Weights of a small GPT-style language model, trained from scratch on English Wikipedia.
Architecture: LayerNorm before each block, learned positions, biases, tied embeddings, normalized queries and keys.
Training: a variant of Muon for these matrices, 6717 steps.
Each number is 500 + 50 x the weight over its row's rms, rounded and kept within 0 to 999. Layers, rows and columns count from 0. Numbers have three digits each. The size before them is the row's rms in percent of the matrix's.

# layer 5 attention query, 256x256, rms 0.142, rows 0-10, columns 0-127
099:538550451464464472425568542499585509551409470543506526542569453565444469528540385494526557589470511450477529567448480549557460514463547537560467563470504450556475507490387565491536485425490412367539503437546446509513595480574500469502418505547483610454385437535408495510509373526513492570496473514491475473484479508554478434482523518479590540446512493431494478513533491561447552455480
099:486499546508520495474507607490535482577477408483544436496398431536507490499534526507506502486580510480461504590555509526531458538479562540577508496377553515448500521522542560528564458427541419469472470549459490483460471496375480466534511447463510549364461463540529476427535517437442515447492504481520530571434342584442492404463449539457507554487487468576494561483547574565504535420535
100:414490522456504522457466455598544680436450497579478488459598498480531412496383464475467429541422545503446503532427497409507530533486444543501473507445544498577550511592576539480510550510552415448510466492562543531526481592477513544498413457469471473511491466436517513501480502508565532481465546554549459575468507453460521469478448527514505546473426501486595420429481480542516460447463
098:509393465506493541464489457535448537485410611518498472533532446505483568543468499511475477464436545547522504494537574547558472551514477560517503409414510562447541519574497551523526543523508512435481533463532418494459492490468538541619429520572507555453491534452525451479505523532496539517557482482577525497480417457456454590484372518518484514373482481578478478479471464537468542523558
100:501477495523474414456467482574509549621418458550436513463607499515536449476546558547513539467500477521529638522515532539506436513361497440384512532538522452503562463531577473560499505515450517481531468527414437544534539536460480514468480539584563456556359546416483527443486519415508514467580465441491509556478526497536432462466426487448473515570414521357451477554510455516519492456485
087:529464531439480476486600556582565540480493420446585497502521530467453468554504464469493363609463543506468587491491514445471527509505486438500480635521523481485488427463488524547533400491497517537605528478534611490476545421427475500404489607514501538530507510405445502484510391471484478480473475456437438621411527531463461578445532506531432506539483626500501487570490485447502541470460
098:549551480579586515519539446513539510444518515521512611520551452477487535540391465580438454470461484571438475502484561457551455471536480574513543556532572458394584491514542475502477439498528439612507509528482479487456505582490469522580530544475447589539457471496435468480516570520547490540542439509498479456475393573527546567553501555501482556524492482522520498515460473457507416497532
095:415448486573380507518540455555420532499460472511482532474506504538516543491496489526530519538468548420499547406526479375553491511381526544445469607563539465461537612491504583569494442423555630533509484464408548561436494644491551396501434504434604505551441520558495533515454473464550536509565577409533522548516442554518404527497479518444574397564545559454494466575507519443562494442504
097:550551489594471481511522563491582374461541566513452471459533433571520484503542343529428418518553521576530418433583469502419538555616512465589608469423520475520540466526488547437498458484622590433455484474414484509566480650507523538499487501448561500454502534514519547487544489687528459519396502524469591479540408514498463576545580540462523443496523532577504549399567509520541533563452
101:504523523422504536551494510501509499459511406426531554515591548485438523533459555540609442481456472499429511443520451536517586475511491509491537442460521583429614482387508511495423476432491486454485419492511550500418444527507531450465486514458469495507663514461477490599466438508476574493510439527430562554544498369564613514481562528486452422485405574446508564477540556503400469508508
092:445480464488422457433534384446556564474467503501507535519521438484465467503469488432539540475409507490532533517543431545588500405446541534564533495490479500419454477531485484523551487508535469500565396497483530543551503561477514555525564503510433469446462573496467461336451496532472595502520437480595515422501497487415396542486527471565466569505484529459495473560437530441527467465528
# layer 5 attention key, 256x256, rms 0.135, rows 0-10, columns 0-127
092:514481441484489471503511517523500593425431558491417530486493587508476551532516477516430467392479502552378485523460461522406438491547467428586437502596525459538461504518469632524538478500524503404451561510506407450550503525495492532586515397471527516460464599495471441524527447469430458411596479532523478541471524434450453534527510587473509551422556551462548537474556591453507488549523
089:547471550517447484539550583527593493468583588516537519547475540478514577546553529450429480406500435562471539433472504533450523504515504440584559540523453457471452573458549456493478497587417553508458569442477413466491600518517564506470471599475406533475418543379543481586497523561471531546513491509505431485452460519465544490476460553496543500502487639431562460516568450469571469497566
100:541522479499586596493442488518468489503498537515549519489486442537440437546456475502520484563396461503428570483481496598419421429472509431460483461432530573513452526597501500525597519470539403456523470502538402540451568553628489559428465471552589531386526462455544494601423466520499510481410476518486434565487585428556548483585575574453488586481469479543478494534468476430532555497532
083:479435517484545558433532426565508422426502452554407517535453555502563505428459511471443525427415391567560468550450553589513513564457457523610492441501570512503485432570458535473556466598557537446521442462391455595514472545546514472517520438525554578420481470442513498595421537532437546501468496509562486622479520498477456509468489577471504539484420467468477457493507479487453518522569
098:464456428522522462477446507442484476440481527460503457436494545609606474587619546533562547464587523491506511473481560529625461563533455501475538486505414441443482466487494545595512504538567479458560501470508493422490418520518555457489513509455525537511510496485497428502512560519570596539520498467486466521513444493530528556435487542526505536439478561495400425502543306514488550414487
089:480366506488442415556429461418489478626514578538495463574440546532501437540596487558508443480495518527483502538437476491452501451475594532535536553449529457523469559531426456547587393448531449508523461481452512482473604522537483442401540474499532494470461520499469547476561431490508555549554459446540510487479521525554493537546491396453493476416535608543373523456530493521439487531459
087:546443530606566484498562501487518487584476485544478468492532509471460453484484373563456599520515539562472517461553416522466487504494518503559440515609520481503530455539399476556399439486478532471460535527389433585549498525404486479525579525528521524485430488436396477447451414514546511470470431561451468545458463595409564557503614520490538467500525521456458467421551597551507515491495
092:495491568513481472512504501516520466464567503523486518469553494494529597528587435459577441474545490470587603571518474501537501526537455572488488449573482464484537485525586606482511637495544468448502523439452469523557424529522437608547516457468418567564463566439512497494497374521473523522466550518455393558581466314479447511530466464471474435446550528534496511549458450498465435572501
095:498431430573495493454568487429500507517525487533539507494464427394394465411506484481511495515471524522455542593484460472487545475535504525477459534507474430547390464414569539532482519503445568507462585458472516510499560547365560558498558357518564455391432494617462557486503438541477514492414442585422438523482522494490597526547616471481445534454503507506640478548500520387622491489595
097:441443579437472491442448463559503498534522450512468461479511424506492414534467442499551475483504551537444561499443556449503549527506448492471406557417589519544455464472575558565516473461560513546454483505543443528550469566399520507536400500572458536474614421563461600499532422529482511512521594499477506574494583463567503448574442530480503568497468542546585452408532566566514456482488
100:552531411489474427458452439470457522588481511506509479538441580559640545529439373536525542497525464468570457485500418479519541551535504480534550471594465594530566480550448466490487499532413457475534497477486449478480513427481513526533603546552487494529509477488536497403530612481517534473502479429526465476480489393474486497466497466474489495531558576526542584488542478567504352486479